Weights of a small GPT-style language model, trained from scratch on English Wikipedia: MLP 1024 GELU, LayerNorm before each block.
Each number is 500 + 40 x the weight over its row's rms, rounded and kept within 0 to 999. Layers, rows and columns count from 0. Numbers have three digits each. The size before them is the row's rms in percent of the matrix's.

# layer 6 attention query, 256x256, rms 0.124, rows 0-54, columns 128-255
055:446482466530479451508440536496495489498492549492501597472429464499520504530563554536536443511417510486406420451550498471549599508540460529524493534535544556518485506521507554443535480438588521549494430523584458474512534497477517467490521513514491497592523563520514484484481439483489541529449465493500499377498534472522507490532487451459446546440509539493512456423505453476488471535427
054:573539559563556606515552510523446502417532562507445425522507552426498561445490492490532535541455485509498480484461556534578494493504532427485568519468512468546453482514588485483543528519489547454512475558478513523464512515498478523519484444549488556499479455416507539491505468551497481483485462492435485495479497490444496513463496427405509534489522559489459498583551475462459436555549
052:559475528515452542524543512479480550483545522467461540445509519519566542531519549460494427453533495494518464567494503571489603537446540504500518474518494500514521498494514433491535434470470462534483545553485444500518468454465522488555463520536545476540475494492515563460537495488472517529534489469579489562501514501520362514587627488527480446530446480531600496451507489552466525562505
056:539437490522542565571516497481474527482581501392447508515568513529480521506478541523523507472592444449517526484545512527493534488476554603472569497567482476470555562477470456471502433490452509464506512514427556509476526463466475504488488487515521485492481491485481517533480549526472514515467459425426542534502430509501542504537503489544493471546438443502524455531514580464520534519534
057:493511553496530469530519530514596493515432467476526507495498534472575434515433490514566477392497497492405460461539515466512473508513484472474479559527511501446468481505579459460594545514513467539443443455534474462512595503514446528494491472568470519498488483526571459500480505461457564570467470508440571436497471482540436527443499489435521557524521482456535480454464529429486487528489
054:463487492486499492601530540539566519495514530446479493494510507531521599482447596496537529551472567465494521502466497477490474529522446421443494461461446533488487455483499481482454524462585530585578483522434488542511538508471515475468524535507519467469559500525458523470513477516546492484466495545495534505608478461417622484483436455518502444447574457520475478499512531446504527418567
056:580515464468421475501398457579469512479504522450464542493507452528607461561447518513412460434457422487468447535507458425549559486502478522501506503573481499552529426538543480480533508471501453495526536465491455383507508505496506481546525497498532480496533535564513473443519519490451511484489446424541451514527454467544429521532495559520562504509527534477489401442468540502496513555550
055:515450462462472568599480453530508546486523471486531467546521531484546535508456508476532504574505520517501486465543527540572542486514487554485467453527454493518561488577527503430501507563533526489585415499517501485490472456588489459502469487554506479547531489427553429506538539489497522615515571528514524440538428492458470457437432513384531540540487513503510481580512517448502447446483
054:498575546490454470522500540599431533548467508496479526418473503465485548443524511521500473566542517528482538475483454449462512535518469576544522479478543537491517540529432454503492501515532556492569529543523558504545557459468453550539494550461497468453479522485441520511509527476567474479528495468537492495486510543430555467488489588525493491597535520511519482483464401491545526474510
060:440504525560466475530482517480558565533474472488531551443461507424516436492502513454594523499422503499493551448476491458471461465434487503469473423473562512442507529542496485495462551541472523495476470450502480547537555421466467513511552518491449474510495531464542589526477487478484464446480574543439553446460522472514555516497514488497435484545508481485524555520465462529474499495415
065:595462455481483517549459586482494504475596484457426527493476475496534523499493532508476464434504533464502481504543454448482513531522475540474476514487408519497544473478476464459503408461449496482548539489447528422523524494482534486505555439510548512502536583488472392457550559513448473464503493498572490512484497544514477484537464565427533475543424527484561527438504455532483513508551
059:466499528493525512449487497515538532478509533515566527485511526504465529500469480532525498514542517549491519501499492438451445454532440448449528477542560385492438545538474435490487552513551512479484511448631478581543524544517435498525497601480504551477480518459554589472494490530501512410477533450449508524472511494493442442498529514461462522543497503515427551588519473513510510557531
055:476456534543463412488530505524461536476499479518500448476466450488547503529494524515518475494446574530463616489436516428526531501443425580468475474529518528580559468528526480520515461530465503477460551500513492436556483506464577488508527507553504498465467545568519480507452524480437473445447505477482462488457455469488478490527474572452495550583518582460536487478487519467441548548505
061:456520442542526479421493446456535545449481528490518493432507474496453541459457446465578546503410457500498581501528533560471456437506516543459555510501542512489475628468492470571499475516522513474452431444535551555440514450504463537510408460457452504483536517498539562473478517510516523486476483493441571474496516552510465489479594531559438483487474383526491511519519516517447532452375
060:565472531493476424517467485498473525584547506525469507414464523567488423491501552474543513482458510539519486429527597436482540507529512579487436539493485500501513572507460524520488492467515495466524510507495491414535537505412520551514503473478525468516543522538528515519544486497437464449497479363492549503431477488540435548553518562453485514543418485474562513502494387567413553431528
057:468504543387457485536454481507490497468424537457513482485450480514570508503527487489476464534417502515515491463524473469500502474528491509490454545508629465438478436517516505497541620434463568533530536475507482504436500523506522561489492508510425464537539509459539552504497504560531469493458558497507503502496551450517555496461498416491485462473478556524502492537514481525506470502451
063:411517520543524552545546489464554444527468463496522513498503494530448489460553503533537487476473510506558564506520446474498549468573465546529523447551552524467512506542543523511472562514524518606535475510484479536468525504539482485523472437470482529459498568477488466520489472460495473488494546447522531465468454504497526511498517465521499428528529460525450513520440412379519530483489
061:435476530533508489532473412471539447538536484541432469526512497466549490549525564512527559416511529430499486493471511499515499478477522473504519450561507517520477467509605454470518549469509525444507495515509481506535482552515515477521523550457544490523455497496566547507455551529464557476485485507548453429465554501459461469526547472500545535516485526565468611577502503428488454568475
062:578515525509458492533496464563444472438515578524488529437554534411532504573534502509538486478546536457514497549550505468521515443459522547455466510492466493546571454471501468423455503496436461450527536503464539487498488558408586489446503541514534505492536510499452472517537551496540430524442524548485443540534434496516453545508461517489516528455473551513587499511466554517480470448484
069:436494514510453465504538443461563449560501499520506519480479481516453463522518457518484500500436518511465513431501463458470515437543495477545533506535573477450512514560506526486513589487507525527457438541472451415514545552526512506424558485463485475500411494527495502502423493481516508475507519494498493461455484490542489578487516449580511519506526556519457582527453424448473519504544
066:571517439487483474453441442564444495528536526515527502508529495477532555573493479422547526504518503570493496502467538476429496513441474464435427524488472484539472452513511473509462404485486469539504589508452517470495495500495491438482492556518526441494527438473527501428491489517609467484477470463545406573542566536514476524496537534405464504434523481436491462438504574559524467550562
072:368510502472518425490568513533514549557457473530494454451479513543442426467543493538524484451544512543509517453484540442565472495541470517457489489564519482484563519542539496504493542524482530482443475489446550506492544531469456476443499465509462510499494532500577551503491468484460524477506474463500495482486472467427520566533522514521539548499504539504477593520444501417496539521460
076:500484539557490429553497590499490520483500478483524535500413514555492490561473442494557481459519502517515482557487505467548439433496522520460512547498539466512527573457510499531531486562524520412444582451438438523457560516562501533569504439442480513447500567467541488454532457498497510467422517440456532549483548532530469486438568535440436551513509508514555514504520505491474519550483
064:524476512523439486576588481514495458519490472521542554501512554440493479585545502514555459505525590450532501540423435508564447452562461484479469454522543519500571504441485456437527507575489452417487499556386513502506520532436528501495556460593513488458481544543534454521536522527518475574517547546495523464505544482470486506528536460510496519483498569527509614545505514479489507583482
070:490485530410428488510472457410491507466479465528523544470611499501473537559488504592494515417452507466572502488487496569522449488489482388508513425530442484518406490402488561424474492507464543495460450469452528527448401452568502457486522518519497500518453511500496526494502489509435522494515539599540541482489540461481518532509487472476478501462517569521493464457552548526556504522487
074:474515535508536501473468486555505470480511502498403405532545500452564500494508444544488520452524562514434593518484511502534501548525429470517503494493564504482474439488481458520498494464426531533512399515497516515526486488521538482482532593522443498493561518540539498502512551504508540483453467512573468393530509548485526485496508464477463536472574551528495559509500485532484530555491
071:413472483423502517506446507481472529456500496474526480478534479498498541486436533552440553588485536553497526490510405516459541557453506485516552466507535496460481439554522510477508511457510523514500473548596465533439440465506497478511497541503509505517458475459518567461536498480482561530590514510477516500464521521468529523504469479469454466486567538499484451521520544525509472516483
077:476550517476511495478527578512491517538452485538484512495518522533480455476507562441567540507497491488549499457569517427528561476455561551523489477510569513463512567538585559505503555485478448477508444437539443479542531512489558528530530496442579543520442520471492517488574499475442590466492511422480548434452478539575500551520534438452508470472512517452475574501456501458456499520503
075:541521464535454589419546528504468474411494524501543528502428568555488543379510500516487455587506504537523517511457490518563474495512533548459505499452519495498481522467583486540539557478529521422492470506490512546506480551484446519640545496450405533509499482544500454467515512483444509523496498509448506536480498548541531539456513561447529551581504483523485470539521456504500537502544
080:571558505545438461597527545558459515528524519551490492512414537485616472553543500501576535496568537526437539485579539476596551479514471498501495565477490540536423447488489454548503505520477457500513458478497459487528641517431531524462510514524572567490478532471470521524481505553526476546452524478513521509516468516533431476490516483513581470505470517478516524581512522422457551551555
072:573500511518512524481519492536473497408446526551528435510533532545563472488450439476512513560534508472520487586477493499574506466492510505433530514476577480491480539463461499470562525482449520529504541542494528554410505513528561453538470516445481435452443462518518551529455592472464452537548526519461444529454515525561532515462509548492549540504485513541515487531567512534485453541509
084:483544536472478460520522572440515475503516480493519457470398468494453458528494525539499528501446478493538538441486445481592438505535490453486503480464519516406490504548525524558516570517541476484513498516458416584481528580461546532513525523502490576498432495476490464498497518477435571454508407459490561420520467575517547564510462484467510496538535499491509524506449432499497561519496
071:493480507482553562544474518495514482476503512497499461470512510493503479494497456554494543488494441487516507493463526507476370505481492496530457526543607477488539524544550484528496459487504505458478563528573474456503407486502556447488572530488561426526470529520529479479516568407456457445527505453492472451520474557478547540539516510506513544581500424523423519467505502493525559562524
086:502436461574502553493514487483550472573438474502544480449447484525467506537465410571480531496467443497477512522469382530547484544463525530489535462557498470583503540550499522411546501497489491556463545503465588543438447535519475518471474524549508445447515526486483496523471473456567476516451484526539501515472526506449502476477522499554469499462517564549533526505487621591460557492555
091:450519546524499508417468505516507543473540485459444513524613524459499521454554428545419452461486484558515419544471473538444490513509499470460501470577492555515463467508451508452464472542492529531486451499434544534567462445527437520476439506509490496466562477492480603449499463508491427512525465527527449506549484425426509460489512487487457408464506570472567476507556579567504461460479
071:460460482484478499454444448512486503500526531483523481532494532532500485441452511564482535522522558545518521487434540469438522572547563475559473537541522482530469443481501492512506541456526515459483590482555501470518442533523572506382469533479514548521467500513541609498478493485524383521517499466563495511490490474517496496553607519552476518450529444601422498491490424510572506520541
097:457467521434500452472540550444514525528488522521441477503482542509458538471531486507439517466410452536504499512503377511453469628573456483446489531553423423441479505501511516478516500534542503496507479505427504548552512533471462475525552484490482480541489526468490473480521449618426484519584483537513461531518551548498488481552471531477529481517542511483514459450456436590510492458518
102:502539494489531449544551495548507473517630461546472501490528465495468474542401448501569506440535549468444495549525567462499461435481447545557438431503553477454565396545581462550490448521436488470459517460471449481479562477516426492485474460484564453479511480495484441462530503476513558441453516445489463526520553525515498508416537451462427525501451471474424532505526529486487465493486
102:421408586469518480458429470497477465528550563516507454471546496460529519478517516503465494519496536550509474442494516496446538470480518431512418527524511549516484520541491452458485489466518389533490526480468554457506439529560549486498497537535425509505472582505507508475496531521560475584530526461598444436458474468458566481559453496470534445543573501475523527466459475480548569457557
104:526517481429445558526545526464569521516397520538403529444487465485508408525535411483491462483527508492554532566470434539578474522503473517492517536510479480503497427418486526495508471432539522506569460499530483488491486482539533467464490490472575393507558487544488573528445542551553407518521542498554520548541522521446451538510590488519440512506457467534471474506491488523531429541532
130:447427437462545538434522486499495531498418493494466580387566572562502470525503435426468452544380539519542440469523562555454457485532493522485481484459475537505481487501514475477467542512519463497552531518501498477509543513512533509537535545439498525488469506409486502539518490520513424540522520509425501559460469492483546536579466510534499457488519462464554552532485523476486530466506
122:460465528466544476515537457423567490620560449504480491496569459482510532519498552490481539480467475524486517435426547487480425530502550490521402496474528458491509553504506411528496458462530460477502490533545479545460614469588517475560532564537490504510484541488515417497507521523521518536485523357584519520538499524461568523510477484489513494496552417500536523483446517459572512468526
143:503449504467487501561544594460555397463445494457514484492487496465551500604512506457498521502534488512510544502548494569508497481498502402518470493443443515497523491580532434509477465458464444531571469497505460510365446500456483490501592523476525497485519534514563486526434531515550534459467467491488511468501537569525545567516423521487536523525450501457445467462483565519470518513488
145:493474535460506472582393547455513521544520564508528460421456488455552454517473476463589533550481462511503502480576421519536475542494539483511520506514480511459539456405524523500527504499468606534481545543461549549533527477481437499524539531486484426571538490467481428551511503523524525523484530473433509559478462469475494503458511485496514469494535411480497441507401422543529544471571
160:458451459544480498437578505612519495512557499464542512566466516527464599474434439603465473537454528470469530528460484528516567480488466545519518467503503501443447447467504459539445573461444539457485499492504498457536519512489512465554427486419550552543467503488497513462551506505540506569538524499439452547548497464538504543601518470564491449488462480516506460485509573498518465474467
158:484542525521510502486468566483491502529423510548451570496524528518418510535527517512476431512504483562457509511444502517470509507503547516514483515539466467510456499465561494504436538588617490524468481500471474453565460513486497508484478525481500494514491429577545528478559488478483571474542468505496509360484462474540517524516502528493470485470492485456487470513417474528487438543500
160:493449452498494508498448511491503508492500495506426510485510579457467530531517476475418406492480486539566495508561576469465449470502524501486547534486474494486506473558487496531466512433542445527384429537489478497570551429454442490523492448522513555582534556482537463510546487582448469464589492567559511505596440495513541532558461536490557517412499493499428522478545503479467489489439
152:456522504546534530508446458445510515516552491394478488533479536504455446504465472526565512504522523544500510499430560478484502453581570490545493497537494509454456482507560486493515490416432504540532504553443509510510401515426518476487508573574499484518485466440531607532539463536535410573505521481536562487482529496525551486487451655516454506514545540500487452458521451548466512455463
158:519457546480511401565475533509610487511505523498561519481599528525466537570480536515487496541509435505553529443478568477546499490478539480501485536528392495557499515510441441506461549513435508469502482528567422518468496436502452525483495537512570496544522467494536420487486438489494517540471541467530543526472501520506507509505538502505485520544549589495411488501576497529518507506533
154:570495463524553581532501465580548521440450539589477546438532469469410472548495537448523399547489533577523454537441539496520440467456488511476510541579533536455473539496497388447551545511528469541556531526461506482503467508486490541480491450563497414457510468519561561452497506535453532502533451563520493466492495431473559518487525461493541424489493487531485492441440428452498476505452
160:517508493451458557439468424477488560484441531501421527484496477469486484535510479504501450573479516477380523511436523512550476509469527514499510437455524549473472486525494516570588552487561479534525457466527481554429526459536492548528568470513551507559475505473409471519490525547582433565497454474486423500500548391525474558496476500551530554508461520466552494466485524481460557520535
162:480508493408461523541505504475492534484494519503469518575484523548495516452510439558533482449502570448563538515431515539441493446498525468517479459524586490488558400520542507490534511540495495537397561566527490477571485499523414499507480514419540514568448484537551434513472437517493495482468525527448587474453562508438451563494474407444531441505523491505480472479499450547500494533538
164:526519507502500520459529498434495522482527465467464457588530491492529494465461472480482507481527537487525539521519515541475469521435491442496462534456621505456496504485479457460460510513518497547515468465452560495538523545533542579448517432405502505458529560532523529586468442458486587471449530434489448533453587498540520521514484508441522492504491484454535535543489482470528476440509
164:536559468499446546550468558544534520519531477556476500563497435491544485482564440546489474536520439536537532524522561451476532506500502531542450517500436440505506475539492479499512537473530492536493529519519519529489494496461453449532443484616526535478455517492520437452549485456453509503512505461452497509514589512512472483611457431524499463545461489499519474458452505551454521458466
167:477572467532519502480496529507503504493517536529485508534394441451520532484459551530498533499535501510550486491523538504528451548494532520501491485494489480501454551451481542490536411580540461488533489558466555456468512450525470486483482549498428479474449468470515474551480365363528489544488533470486476481513488424604471504593588547471509470482502491495506523501509525469464502540489
# layer 6 attention key, 256x256, rms 0.13, rows 0-53, columns 128-255
051:614529524499486495426520420495474506443518473461499439539461522516536507469420536475428538480514466529496484518462508511450433460447432442445488521508543539432507532497559461523495495453471496469508532465464524550572451520491531531482515459525468518475440414425509487505512498501459590496526555512528479542485482420489474506472533490559486585501452558541510553523512486560511486520544
048:447474568432454420453489501489529441517493472536544556461554436507495443543498541457456503464601470491538437470544450498439584507456484458499445479478497522566527511478454446473559516483436420535538527471512603509573490501546533507521485528506533440568469506503561500534505479474486557513516526533508539536569528518540482542502483528539529449566476500435577527504482522494535554477521
054:432538463522497386537476537542512461577501533472496463510502485478463503508494507516503502514488493537491506482507549476574409500494540507509508556486472545485501499556529632514450504467494526471503491504475511445477501532589469450475560508528459547504469521445475479452419474481530470451496511478521354509421523496526555563523439431531526557490497563529513535495416486500531487426529
054:498627502546470457430502484491508476560536490500391515503497461467466489547484488530538501574495524533487509532475513479470427534536489459476455555505452485497446472454533528562477511487559524500504529516514513440499505498512467547508532531465564602532497493544428546465418546530501469493512577454542476465527545465462463455501481512531476468474532491484470588426515453454537471441501
056:510368453542515503533467561506449504444549472518518452493472524539502499458542466504478552480411485428573569556480457535502545478580547568506513544451518498500449540518489497486388493465444520536559507496492498507544455521527470526484471506392537533459524492524422547502540442549531461492472578555489451525441490521461496533555537546513496467501456503426487490464451479525479527569468
049:495559517483506528512525450500423440485530535495510480521529515395555529502555463453485456537624535508525524501514501524459535467510534535512454455574522456429504548481522533504501540540439458494472447513615538503429515491509566486527462414498482573476501517503509467452585630497539559562483512480588466560476459487556469512482537453500538542554497485493415561468525494525513501459502
054:521480489523533499477466490488540467478455422468500502506412487525487468505519520531519571559527457494528528521489480609514493491536526533445450467534510499520502558455457555574479531502495520504436539524461511495490542539491530549460483484455473409477515494488474552497477488492471478477536511499461629506487490515568518496522444517469479494487523536512537465462491484506459508618497
054:514516483518457544398547485522535443531487477504482531503498451474448505545535480573474600474573492451498472530497422470451426515499523461522519501494460486493539565495458513480515404491511512472484590500473569521523533491469536452486498461527532555460430502489465562509455514497517496502484525499502537565546545505532492473534516533540482442470451480496527471464505438557489553477479
060:444478489475472558575517463512570466497498506443496505551478430420613547558472543510439481472522419521464548488547492550591554459464516413495437399539491518440511450553508487494515507465399477485549477544486562463421462513499531472560462532510498540552539448499481439525500528512477533437455457557473473524530467461477417476468494445489470526524523537525538489554486564483497505512472
053:566524562442510500475465475511493479504461543504508497546522475505467521552505499509458478430518550481525491528573520477451464489549520479528487519548468518530472461479470507498481525439541443525560499515513526595470474547493464495495489521548536557479507510504471461507489538566448453494510449509430449543533513463470461541481444521523597557417509420501494552529397491427502506474544
059:499483519483503497438491478540481443497395462537637458517469546562444461470536456503486545580513490504473522520502448553488436608506479470436488556451600504484475564563568493520521525524505549472448439556526522478454479472484510519518457506439488462523501504468551592566429472448500514489472455462379494498463521524522503456435536530502424452502530506536426500510511504534523435499438
063:572511556515492457599463480541490487527596526520486506481547524522547443539529560500538528462448555476484501475536497512565514471528434548423511537464472536503526432464532548459488528534499514522587525447457514505497495502499571531520512404475482491501492495489504497572497440543540526529547476550527525555514504500422592463557457463559523521441447516490533527480542513417462456528478
055:569516494470625529531494473485533474572494440489536639496535431485580533499464496507449483529502482546512517539599498482500506516545531537535467496513513516478491534426517475495485523500457535565514445483448494535492467522438533547475452495517516570588539586431482515449536536479554515458493552470473485434493542498548497498435513520502514492558522425504595485548411502488499486517472
053:540454477457541516499539507481369498435495514558541441531583496563487413541581501486490432443503536515515383477451434499474461464507480483526526494477502522468481524520470548515443484523531458504536518544459540498564553494493447494463508439526497510501442474473473449495543476531477457561515559475540499416457506512528452527561484470433454515467469530455471454498499498499533502579531
060:449571575520433601441516523510475491460419475528567507498580495527436544547506462583537457415514479498510540521497469497447497467453486430473521433458552464527469542529537434492503487577422514489494488562523473515501573518486502445517468502521472553504512440542443495505479533490598476427434537468463475476541486508519463546521522533518516497514554552479461561527460523573569505598484
058:424467426493515485495498543517432487521432500451489428427546448471511532434484456574534464461550535517441492518441572525496480488476567472515441525469384513531460512497465467509570492526561508447543521484547505525452475480518470512445493477567523547456552559486459498468485497536502567456462408533513454529496456546462502481511492534509562563455524476489457534479547488541496534507554
061:522515568514446497400452547507482454540485553514535492544530577457481500541479470521541514478519501528489479509501587490518472522505498459423553447464427529484492454526504500502574467529532448462540523459513530445519536572541503509469516533512537523495498476507505494485521525553551565489494429525483486479480460527498531511460447592446516527497539534520496540518509533507568492427530
064:524545505486465488489533546509518569519564584447457432491554523494567495490452503506454452535451517545521488480459520475464457494482532458476403543515468406471541442470426543530456490512418485473508526569566509488454495540449526517537488469528444516494546486492411487544423504562494498441452429532473490569500479454544436507469523511524549520521550479520586445476531501530507511439425
057:511505513463519495495469525449493442478522447510497485477519497475576528400479543562505483483469514514496532493526506532604501482504412454499474454544488533510518457519516539594494538532506490533482456471576423551533460474576505501528468424506539529559469543486561533534501458506476564469516530523444448491451507537525565538505478413581483528488504539488539545516522534453507466514497
066:492488531527515472466445532504477510466444479493526442621504474464546490411548496528536492538571537474477533521478545495496494498519525525418536504513457466549404514534516508511513526479492470450434479467545571541489479544448480510543461498477492584508541582520546497451458508513461522498482451426526442548487480551514435473429576498446496538530505469458481556480549540511505506481456
060:481468430500537536546507542482511517463493558453524431498447473492492468502387524545408500479456502517473513518462418508469380537536553456454453560521592553579512584481475522493432536392484563538516491458478481570470455476536526491437464500509484499515513519443553556551424499514555486492455493564491509468577457443535486489545481458560466496519502441571516551460465461493495472488502
063:432467474510514484430458574487461483474513498500504519569506571530560507488442506457491491529541493473419486531487507486483512549486574409522523554444430446504452519492429592512530495505510465469545536476547559523432465484513497530533551458522435516535500584507462492495478493584478553550455519514567485529482551578479471523504523414475498552499475501528465504474574467510515498449511
068:543470521534493514498460466514493457474483514495509491491491456463516504435546516454510483471583544508559471493489421515415505520519567472514470554502522545496461440473573501466481479393552475523542564473519528522460525522504490522531527502482536567546497520487490545505507566527518491558542472589496489445537483440480496470516537452547534483502427476547418536469474432586442509477536
071:571534496576507529437496593451444492524536511510468506506500556454546552506475500499474439461445547527450555500519529508469539480476481494473550566524476500525489411497530517521493530445460427524515554507484531467533529532561494514498520490537548566511509478491493504486521483542534484426469515460546465547517466524572543482435510526458518503522506560429485470539498604520489531506525
068:489524460524444515455477476502595455524464544477473507482483463477533512512553461531557544529551470545465455537469410502593508518407476583512529483514545505442519462512502469550511486445471574558461560559504491484442561504544472520437527547471486482458469501381527582488419517459563483450472475533489549478526460540457440451511487429457506509527495514455488496502512570477480466510456
072:408544488476538539521447580483559466560489546442467521558498461426538480471583568520562551483523433540434454507491532491581475406501488482473493529547428527459550496525468532533461503562541489503510514540490525446431435544525493508490479455480514511515475497460508529531465477541481488436511503464480391518544421556481514448539530524494490509541494484506488518532552482410525472520500
066:542528551499551458465480454446491512514451554495462510540527532512444531464535498523490491493522477424503564409527498510530520588560588431514481474526438497523577548503462411569486471449525423489509516498465504427474477484486456477512481558442444457458503515476510469514479496498446496456527426541535512476515513442479500469522504493515539473516501468575526472487502463504514551461504
070:497427373525475549484449532555475500430465478470544462529521540482506480434498480559484500498512488496470510599518480476459517503489447550457462520552525480575425501514484536497599517455517439459494521534486544505466556495519519554475475500447488535469529540467553449509592542527585499492553504490420508496516526528531486509510547557529545529542529482533508513566484503460540503531615
077:531560490403536453482459450532525473427466442503488518500502540501495483492427471436501525524549516500558474454541490495478486488505478510524417451500519637450512515552531467459483471475468476519523465539438492524477565439487531473530454489489517468495528528449492501512553451510517537506583514478498539462480493385521526497541528537548448408480477491515540530575482396469500552497512
069:509590477536503537448462556527469447564576472466496556469546501479512480532481498532531454448495455497516416536502612472523502464514525578492492537473469497501497519513582583470528499506544483519496545511444613462484419541569543541533516405575537533489497466574483549540528525523508497487510523495490441481489451497511521463439490481510509489592487461516522486507544517487481465494514
062:536418481547521477484509453459494488488465529423457550500504548422484545473494578461499492506503481564492600499555443480525529585499520512500561523495378514468461474495574457529503524497514501504475497473462518501499411497528472523491476491611523581550437531398563418478502493547507541537467562524542582516559542502495524486480550515478480493536490489481496444473450520479548483519458
089:551489500475530500423486493442471518536458482593504530496491511501462444463415438529485523429540450497489532535437429467458521485517513519510528576484462464527460521570456522601608528484461493526467476541547466434539576491520447509507438478474473599463542488463534497474512505490558481532458493509515415507486504571576547486504456479441566549489478461471407474477484505456450531484517
076:399488505441542519535478482530535546531471507512479456477559498518489425462523424465509507498534523544506512451522487477430526455495545480545490542483440470503480558444394399438513410442494415430567588503498477526450559505526458506439472531490566507522540476474475479475542495545507504536457535538482484524501409520446480509503543510533443422500467476516442478504516442504474533471534
096:502506453526483478480514509527522482524454480490509527498477506619440536436511538554432458548514497469448489549426450480471452435501462502447541519498572551506562484528495540577520534563528483514498458504458513530448562478455549527448494439504490456530515487486567532513497469468525441512545531459481530476534501472534579481573507502486478508530516542541483543514485549464481534517499
085:479473463474510547531600468479545554435562468532497525423488450528467508561487502508468524632505481512501497473480498495536514544496528454517603579448527476519490493460473496416469513538496500464541587466532501533476474461522486439454502585528529475517503489509449553519518550417519537478489471544563545496531477449433469461571538514507503445522600444538589476516575539517457470526495
077:474486562509466537520507529509480493535520534482541423523478494467539474492561473433454467509534460469560529454453570475446495579516537484517505472465544475467526491411423467489519539496434542465442525460512437586490490445539526526580475530492496506513537439512507508444439473479441412484420458510516438529481569481473480503512414497507454556410486507518458498462443480526462487432496
104:512518530483527480475471421491540475511513488522533554495492456517448503432447518548460576494465467551465467455444480539498460455458488490493513572521554527512430440556482534513521540496441509494472493526440409462533528552478402540461529479458506498477529536442524552480493544410516468400472490504512497532437543506524548472557530537453497478541482561519473501606508492452432522514492
114:510538469444488472436590469447515529531469487506527518529487470595432482527510527478560515504503516531489451594460505432498435489474482506548475513446522578462534478513508516455539463486433456507453452495518541475443563496508437516510469443425507470478502490496492459526508564540505450486409448473489464524450527564519490570506434435478510532496475499522480459433523579480480517491457
107:436472513489503487530535453480440515462406548544460549539527470420523460475504537472562535495577552472511513427526562513489505540521488445493507543497500536507503521524433461452498512445527425412519478438608499431558467459527521546500466561571464541442497522478527515464496569501485497466452437448544433532429389541513503506480483453469529504529528423454509540550526529479469503540529
141:431499484475507559533455493482538512476516569479481446459550462460556374527484477502539507546512501539500552431508502479552550553505489492452522526542480477461533507428420544474430478411509515512455537567494382448466516541500470490443463528508547448544517497516461525532492536496456542499517506528464482520434496465481465477534536365460468513466530530484493502587580533472529500566423
128:492548425449500572515498507527541491534478434521533496406522514508498427531475493478494474485489538591500513539496438512557535468494475505512496489457414507442513532421525528457454434499504510534478526519489460527491507466503456470441505511495546507567497477521471478524474522545515523624538528454508536478501531600509452530579525490515431485454542555500513484506484484446517476547493
138:443483443494518520502497500546484495457507472492452449528522502461489475554492499507569427498469476484475540497468441531558492463473521528466494463523444455472532558450505505497494491465563496555486518527508487450450525474478535491438465476556497442538527494477502422527471471495454576571557532495432457509493491555477516581504526442524490512494516559540474496476490504484539476490517
154:542517423504515501466496493501536462470464450464398490528564496424536510527540496456552498475496510524475487547562457580452475433484434522514473463547453478453414487464549439399495474482501458501548514550485513505453518521458438496482419507502494523487512488448519448555475468567464524532494482498481497546520476558449470558497548548504465531460495503479516477559523576522515490537457
165:492475476548477504501442556531527505538530486468502501466452616447543542472503492449512495560528565457497523592569483465482500537534527523532480479475531471572508518459505432502441492533496470515541469524550456596502500471464472553510541492594502442526458493517504464466515509526514487591619515472558552527542514478452413442496486528493521493483490431396546547471501464525533493558562
162:511465517485478513518442520484487450450609418523519517506492526502511508498516476510452487535500524496447558561517503504495523487480420550459553491463419462506445476520515484538565461560467556479505470485488542488538517573495481491506564526515467577512503475524532461403497479512508463514490489511474546504542496568470469538486558509502502501433505588431465498542461439552572556490489
167:463482492515504470503524560460508569530526526544477513503444458511511522580482559520491512480405487516516501488499494496437522555516521514526487517453526482536465500518591574551456458534527535523509553460491479470477465535493458496459513505440578537516446563507522543443515500514399547508536553498487495491519479481523603515561533480515501424611569523525517421512469460504520456511502
170:514516515476526498527523559483580542456442596497470457587465559529451463475446454438463450529544531460527528473480584496491476496637476561495541491464410481502531591500484536559505506491543439559476540496519550466444477431520535511521498478512552550536581547504535497409504570467500545504437469489520464462499418440484533579446541477482524488507516503539501572514532473445499456460572
160:561574538461509614478455521477536549595531500479470520483470518502519564549468506470490507471446479537519517542546543492479490462594475531490463477489505466480537486566529493528477463474507519519536497564526482492472449488487473512558456522496468411510475476478485623492459550503549518523564569454547516489477553423494495477444473592497481505383496593449495504458438480468536527496480
165:513502416476509467550484487528558503495477491488535500446431537497438460517432431488485559482560561563519479579544496481468555471492559552514463474442445537490431509513564471534511527536494451460451524548498456500451453479515517481475532537474501472506615512493519454532555503514568497519481508542556552541474499534468486438547489463531423511535435482565457516496548515442449493463505
170:562553450535462558541500492516526522451513512522502609459441485517497548589444577512480523514434441432449385482490474489502484514538498523522496482512500544489494539497528437480479495458460442483545466454542537484440437497495438522485461484500555474475550480450511574526476501491478490475550497481517520512442462518493560608473567482577565409557612540490561511529464482495452510521442
164:521529522505475541492563510518506523551469532565536491549528471478513447495506479472531475503487520462436437520515518508533475492540545529535437513523525432487532501491523525560592526451469527474528519502492487567507475459529421499466444475554491536501401416574474467505575488499547497541465405467534606465490493459480463538562537435486545502447424552475584439484519438468524465505514
175:476533523504532496504546499514537526482484548492517524501455557528517487470555504512495435516523528526548569551412472512504464504532475507480479452465483539528483453538501465489447438475477493530409479516493424524538430499533430480515589505460530563466504581538485514588503545474468467536519428503473493451488510476426459497412536444344446464557475491501440482441503421492499547546515
170:574569481534469491516467514459493445472540484468468552544497421497497514582549508557479536529477461421567562524511517433560535442542464525510584493415378551431484496465482507513483516549511512543506490421441506535502563571489497565466460501439518446545498494464529504518499450514461489448527543427450480493466486527533566517530506557499540544563487501429536554472494514495433482450480
175:494452478558576476487417480532496545555522493553530505480472529445557512580450496534501472569529573503443496523450509466520424441500513488496434446497477483480476491492516504508584536460583504570503469471439521516526508482468478485560559506530519525502526608533511436429442530467513490487463505440514497504512515482489499475533533549547448450447497571487513577577452539551419405512511